config.yaml
num_hidden_layers: 8
hidden_size: 320
num_attention_heads: 2
num_key_value_heads: 2
head_dim: 64
intermediate_size: 960
vocab_size: 32768
hidden_act: "squared_relu"
norm: "layernorm"
norm_place: "pre"
norm_eps: 1e-05
positions: "rope"
rope_theta: 10000.0
rope_fraction: 1.0
qk_norm: true
attn_scale: 0.125
bias: "none"
tie_word_embeddings: false
parallel_block: false
extras: ["capped logits"]
init: "uniform"
init_std_qkv: 0.0252
init_std_o: 0.0
init_std_up: 0.0252
init_std_down: 0.0
optimizer: "muon_variant"
learning_rate: 0.0163
beta1: 0.95
weight_decay: 0.0065
lr_head: 0.00684
max_grad_norm: 2.0
warmup_steps: 0
schedule: "wsd"
decay_fraction: 0.335
decay_shape: "linear"
final_lr_fraction: 0.1
batch_tokens: 65536
max_seq_len: 1024
doc_mask: false
train_tokens: 516700000
max_steps: 7885
dataset: "wikipedia_en"
Each number is 128 + 24 x the weight over its row's rms, rounded and kept within 0 to 255. Layers, rows and columns count from 0. Numbers have three digits each. The size before them is the row's rms in percent of the matrix's.

# layer 4 attention key, 128x320, rms 0.138, rows 40-63, columns 160-239
107:100112129139123103130152121135178137198075157140092092149143140081096150158099144110098144136150102131133180126134179144102152119119109161123098092125103158142131116156156146143139114145118138130103085138107163136131127135115168108144115108
091:139144106090099104145132146111106111138103174173100113142105132128110172074146132105140190115131153112119175130102132123113164104119157142123125105175134106157049127085191144131124168133095112157143094124108149099129149112111108148170122129
094:142116161175145103129174104146168066140111169124135120142130156086161071129138151173154097146138088084108167123117145125159127149095099126104136086107122136099173116185133116148156114128141082115121134114117155126092128154098119181129127104
100:132137152126131173162119148125148147115124105143142111117147083164150143117136134117135115144087133151192066130127078087157100120128143125157120140138127149116102114187125116107127126129144138116089139146175095169180101110109143095102141158
117:113144112130093124162157111155117129146154175105143113101056189110133110131124134128139134128141149095131172092136135107157146085111106131138115094132069149124113098060100132136121163126129119091164145111118096161159161139138124161106099113
111:130122136112134160123116140103085106120150131102139127120153100142176125110143150163141148134125127127132079104145132154163105094132145135145171135130132156102176116163111154079151096152123131094079142102165077109145085086148129109111100134
097:105134097138107121123133116089125094148086131101111126129139157132114163040155111102112173124152120106101186122146171147155135155145143147100132076125136085128129166093151147143154139149132155091134131140116119104089159150147115156111131091
106:083113097132139115166133112120091112159081128120116093113097126136129145144145098146125097154134145137136097155131144130098116096094150104131177084147121156179138131132099131140167146124081101111147125130134144122110117165136106129153095106
105:115131114139122075142086124150106098129107134139126115148144138096144142149125137133128117097136130138144083113099145145103159119138114125119149117132119146179119128130159134139127118088099171121115160131109183102132130166118168161114100110
096:122135125144109133111103139108162130092109146133137090087119148142135114154123153141116159132137100137110139168126103159120150085117140177091124082155140135138066165083146127149124106130119109110111125151192123085155104106106146126106146122
094:098153110115155120115151134122093125123138108123117152128102112144117164130135182090095114142156100120089130123156144114109144129151150178154149132157127134130170150096106084128144132112115130087170152127137113150135156126147180124092112137
107:178084153164142137169150156097151115107122120147166118133185139140105135176108142150100130091117107168151066112115120137133123145124114100140111143118127177088153139177138131112139138162143106121097149131105107133115101182175135098115130125
094:107167078186134089134144116142119099101106116127185114121127130139125166127131106120132141130145140089163136099140159106157109092116127152183147148136123183168160132134131144148148097148129145111081151148142145179148107132149116125141151172
099:162105158181164148197125162119136134109124107125146104104170176107115137095134121172114150112110117123112095120171098114088148120142143136110133158131164171121164113156140102104147122139152118128063167121134111140173138142161122100127099174
081:156160115123163142119137122126161109105114113135119150148084106089117122163133180122174102125116136112137150128080139122131134139093138154139138071103114169166164097149121126141098110124107171146107132137107164052108114166128140164117116086
080:077159077125133120128127108138118144130108145108132134102141161108096085102159110163171149177121126147154152161135130099083150148139114166102143117101118106163110092074131130109126147117127126094165115122112129121134144105093133142138122098
079:129123124139116115164126173121148136137149146125156121149130138131095141183100106147124154128121142136148132085100132133113115085149176135130113083135164164106158133152128140141128125183162140146144145158138157129107149126159105084123129135
084:135117158131123152107126089112100152140176067141130167135107172156108139117115124105130120151105140122110154138126125105134154071130102121143127204116109114104123151092120100158116132139079150100148152161118127122123159102132122149120160133
081:141142113115135082134133105084118122098152090114127128117130121146126127094138114118115163094126102128114130078128125110136143112085159154130124087139187117079124128114122161125119133113112137135131160141109183120134135132081103116068197159
070:175128147142123171152089148137107129139137090172177114138173136122138118150110145139134127141105190144115156117131141164105156132108131110120110180154088145166180144181136130098123114102123108124156128116103143145110122156094123113109144159
076:140136128142145120155118123110117143116157099146141107157145164113170101095107219141160151149121108120110130129140139098145123147132104098122174163073143158128123126149102153138190093134110095140139110143135106153130128166178105071082117148
078:180147096154149159106102114107159117102130130144122156144116139134110103093135134067178153138119122141113130180130089109127133155117125146142122128128115117102128126115103119074143095157118153087145096121100125180142118128144115132105126105
087:094169143134119118091178094150126168143126147121088148119124103100102103119154103123165117130161133111150126145087143115131102132108141113180151128098124144146121141109141158108124137150129173111162144141125137160106167112131127120136083116
072:128114132140131122138151113141184135120164094118126144120091124130145150155155103157117132155142093152118138116100138147110125124134123142132163149095094160147104115137086119101174110142132122114124128159111143149142114103158148118117143100
# layer 4 attention query, 128x320, rms 0.144, rows 41-63, columns 160-239
091:119132114117103089141109133179113139080092132132101136118127115133156113099117087127135123122130115114160139135125138148089157156178114133152130108093147100156115129134102134126146136125138144129156128127164140145130134148122138114149066122
099:196133121109139168125158145165137132143135114136125156100117132112119128180112103105129143162088132128111136136147151128132104106124136132138097072121106110137094108099155138101121145135134105130092103159100139134116141138139114117110126124
079:104127110106126121110111092116076124140158116157160128158106076130140152133105139115090113129111162140101123123130140106129142148104141195171101145171148125180172142123156123127112101128149130115114113126092133137151125089111124135121096110
095:131174125132072131126082129105126138129114119112159116123088114134139137078143148062119100140151139099167129123116192100157099152152139147154130100135140100099125146085160165148163108148153151151132110162139128120139136086132135111161077098
107:133076120145138166124129120110119095174125126121103129141115164127118132105104154126131139114111124126107129130145088118119162144142119141118155077127129138099156177086092135090146109102115125136134134170153129134160134188117087136086143160
090:175144151161096097115125119140120124099115133142084143086109179112164109133100144156119161136110157084172148116140151112135098161108107152140103109136115114105182101116088166126140136138156119134117120097133124121097092129087129107175120123
116:119134135129143098146173096168136131146113154130126098121104149131179134122125084123130077100083147113199183084079132114160151156113147147125119108118139123146123126123136200113135132129147120127098134111105121119147085141111118118134122135
104:139109143144124130113098152127108133133129116170091159122101138132145110159064122161094178144145118091081123110136103110106112084105123119162122126155100185142144111152124157107109121172149131184114088091144131105092088094149128102150143121
091:129133173127122183108120133133172114153113110164142122133140145105068096086123167136167111127118138149116152161110101117132109144129081112091102132110060089100111129187079139167158133174139149144101157153145133159100118102128127174123103131
095:122092124103101113143160128102125095131133142123158146138155145151152109113163122196132126128135161111136149138127109130147132143111146077116098103100146137114105108093104142118165157186108106081095117114107145176156102102133107171127131101
089:110148116127141130164143094102092139157145121150126147105110144154117110090130111081124104131113175100111162108132122088116154147110113127151071162164102133136129155160131092143106104152110147134151122118126125167147073161108133153108123114
084:124119175094120124131101134118147098122125090114152109147125146155137095124073109159121088164163080102137132114092081104137136144163110133177164127137147115113144107164136074166176095127118131118184137110155108168141122136124146117139141144
076:120115145119126174123105149083171109178141125125137108162156108117105146153098145113209116156137114140111094172167120088171136162157120132142120114123119158101143153109151145105126160147107124178121083121118140132105148149125170166102141103
085:135097097117157122124125110154158144101097103120114123143185147114116108108133133128127108108082118160105127129105151148106116119088142127104125154138127105130139161153150080163112119080100116087103104185110146143146155111134114142139105095
083:118108075144088121149130157140176158120110113152099140086091172098118082173140156159081122140126158136111071083104110170131139146152164078113123143191143141076117110111098125122157090129094088128151130107097159111090132127101136120147131139
080:120146123110096129156050099125163113107166109113134084165144136129097171114118165144107157126117126160151135171093101130132075180110120114164136142130103145093118134187148105125095179119088076125106099139108120135147141155110129105113112107
078:130187090101097131147147140127106197112123107086095134085117153133098095173152130152143117130160138159094143094140128124093084171155114152135090101130112094108122161146118106100106097115164144099133093131155124162180108141107110143154163102
077:081111092141130159135138096130117120148111105094136114115080088141175134123125101138074097111136128152098114113143104182133089141148101088132128126141127108142149104133159137110092067107128089112110128116140121131131166153141088143122082152
070:101132119133160132108165146108169167157135107103127138171178063137106138146124122160133091156126133144151072135164136128161137109070120113143139145084093136153075117124146127125152093118202098129099084133109107122179144125159127169120155122
072:140146110126155166139141104144093147063117130155142178108074133118151130152125117118138140138140163160173123178137089135134161154140118145093123131177129136095152155119117136126123083154124125055086158118116138092145122131131150157104166097
084:149125132114092150140178152195110140108114106132158079120210130163111105125144133106095121148113150124096129101139142106149160086122138150115102152169094109121104142119162167147127157129126130092112180166146133097148144126092107119137127124
073:153117114114141109146117134134110100128160119101128133170107083146115126106121148178111132121105086138130089127148137143151123127168140145171113160134116103119134142109112109106115160125130126116145136124109101128191140183168088154091108148
072:140136110129084157163126108105150141137122105108099106128143082123161137096134126100126156169140124165134168126139149093151157170072104178105120143145116103118101096081116120177096142143097140098132132124104106145130127134144170096126099127
# layer 4 attention value, 128x320, rms 0.203, rows 0-16, columns 160-239
093:133142118146127142093106136121102110128139132110144138099156122150132148150162127106130156125151131076160124128116122137123104100151093151181119100134172120160083133140116117193115138154123097123125125159108124137114144175138136158123133117
091:155135113105110130131122110087119102124109140135093107113094162108089110134123119127094176126192102157139154137067134127120163106159118140123157110136142145149125134130122118117133152158134075122139099090122142152121112119104145128108136150
093:144120158131131122147157110148124156160111141130172168125119108111136131114108082128097119161104124167118143077140097099104136114144132138120135130102160148124148093129136098108153114085113135123090152153127088127129123129121132155079123086
091:157176166112101106121133165127159094092143151151146150178125148115097188093144146149115142116138099089095110144122065123152117146182130160120147157135118120161151119120108142144112091099140153121119131129152143095168155116134126151106097108
094:133146142144132140150146104066131145131153135107135143116122093142149127119172111077112062110125115156120119175147175129085106148143139105107161150169191135105120152147115134164134099133134128107095114103149118114122120160136110145108131129
089:150156109098104157132115138140157116147101133097095119104071120134136155130123137136143115158158081153139137126116118123123121124125145127135160118118152128117095176117166125152118096162130091167128116159154137124151082175128126113164125118
092:122165107154157154151141126102072131167132103173143160159127135100200116127155111102115123123115116143131136151135086125110082078123144145118140138132161137123095112115130163123163104132106140116129136144100111119087157142180150126077178139
090:130158096102162141122146135105140127132120139162112124127110161126135097107134149105116168074117139134144152134114140099160116156115149105147125150140126126177194133084175117141114106153145174145116121126110149088127108108149119100085139097
094:133114132127160129164124126105085146105112146122122128109156165117114147128113112153133139149147108096136112117149131123112102153131156123146187102139111166129143144103149121085131143073115149141135101063149111123151099150116103145077094104
097:098140152068135146149114131142124142087131099201152144104155123113067138099103117105105131108129077122150169108169111142115078155064111126136172132137107145129136108161144085102126129129152117115087109106119141135110151115135143123133144146
091:128166114150127112095152113140081090125145111099154133147085116127132091144124150115149120104117065106068145103154135126141131140157108156115130113140158155108135157131146114110082162133141114084149128145076177137088119139174125116133089127
089:169202122106168130094124082121085104102086112136124153135112126134116108132126106130136108106074137100120103135110154158127142110091129167126149163124150152132146153190138129174121145109083126164124121139111102108168138120119139090144098178
090:052112101131108111109097061114112117184118137181083140116128125117114130144138110060137125140135127160158142125124127115143169107146155158059130144161140130158150123120148127115132131131129121143157115156148128095121083142102122115149145143
096:111116104129143119104150144111113101095149080081150146133103135111141061144123123144102106132148123124103079082135120124150099129120128137129150105122120124177106164112116160171157134139087179131117135148125132126107112082182098144141146119
093:139171199137088156128109102122185171126153123152135077152107138115100108099134112085140126144132124143133139135101072171121175176149161136131157119129153098134103092141113138119153140136159158124119157110130134123167086166140138151129118144
088:153100101104110129142152156147103117137128106111077130094155133117158153174144177131114144084140141118156137108131100096099133136133169136112115105112111153118138123123111109128122148118109153127137143122142119115138160141129128135117146108
094:104085177124147137117105111109111132141125130155105115112128116104154090157106142103139109112192144148126123168150141137151117181125123106167146102153138124152148165145108134139149127134136122121151212149118140138128103150124064126149116112
# layer 4 attention output (transposed), 128x320, rms 0.473, rows 0-16, columns 160-239
091:116097118192135135113122166105147150119120090142142124138152138096125145132125128167118127108118103121136123120143116154137129146103160113074119131177148127135102138123114117111152092105178146142085124109149129154131163102186149121120142120
090:116137136127124169109139094149084152115140143149134186118149151088123114092097108130166115166171118139102103129160136163168163132089104153128072122129133166199169119191120138118087124137124109103147187108112122115068155101146099157079137110
091:160147145128112100107142071158123107116141160111147177142164114166118081136140156111145104159113086158152128111086122125138127095135088098129164113146150123107084162151136135132159147118130100119117147128109125127167135119106127159108141129
090:079156157154132165148114119136100105112131157138138137136121142086126168106115135143077152127134128139120101110125118161104111155134130101169193099119140126143123057105092092171107167109098154085152170161141124117094139140149084076095090177
093:171159150123047122114104139105107108089126088138151160134113142126124154105117133110159133169129094131127116170127103131154149201120125130112136092147155121114179098155124110152144101136138158112132108165111076103158111109099175133107155138
088:131139107129157149152123128136136164129125120150097141150124160129119131145109144166147155182122095138151132172160139143131087153120091062099069153149118123104118129089163119127122124154109105102159124119144122108143150124117140130078101124
090:159124143158169116123127149103146129162156116128104161130131162110172149135151109115125117126139127119141115097157112115185134131103128102126092152063148095064148141146131095138158178126135136120112138135053084080128123135135177187068119165
089:119145128157164105128090086113121134146125100145110169155151145184154135117170137122142127110150113103176143124142197144149134172141143134105143192140121164109133106132138115109149118151133159117107127129126112097155088112109133130120144107
093:150115164117163116133157128106102186127122139100072121104156138135119131157122156133092114100152075123135145166112161091123076112114097139163129141128123161196099124163126147139144112125145114099150147109136125127198118132124128145138119112
094:131128139117103122103154160101156126147107177110140181110107154120100128122144170131124107130137177124175123146125137157136111140138162101120158115113125125112111084172085141135120089165129165121146105104108154112105122088157107127150140136
089:079106142111141125100118137103139107148167105094153093175123104092132123120119153134120130133102127099131157124114095136170126098126128099133128157169112116106160149154119129153106175138117106126178139138073127106157083127146123115159143098
090:117136117120110165159138145106103124166105137190169131145156145101145142098172102084141089113163136130121114113116138110124128126150100136124156100123133093121126166152086148163152109121125165117144121118142167136086104139124115119115121153
088:118128109113065131125136115104108105132138159155138147166090135162145095133136151142110108126114135125096129101174148123102113093158129170127128179152135132078099157120127093103140116097171149074113105144126128144104133155140109155121133143
095:120133144119132148119151122138088130128193172140141154081151136095142119075111135104096138140134139109092114097125120115156108138132141130132100110126130086129090091102129135163151154123146176107129134112176174132158098082096159097151142120
092:134148157141115122140092145139150124065131145133151082109121087137086104132166140155097087148123100151134099118132122138077176104096182158109113102138124156131106150134144095145119167112127150131167142092137121122097111086127119132138088080
087:094146137095128116129139129128102116139074122158103122129153129111153161128135153126129131120090155168114086152120126164095115105147108128117138156104091104071090132149127140152130134134142076123101153092164147074103152099115102135117140120
091:109112178135133161142066153160123154118135128166157116147160090136154084115125093102119131121120111117171154131137148158121120131103110112119118161100181128136143113103123123140131142118145145131096101095112129093137167095121132130160167100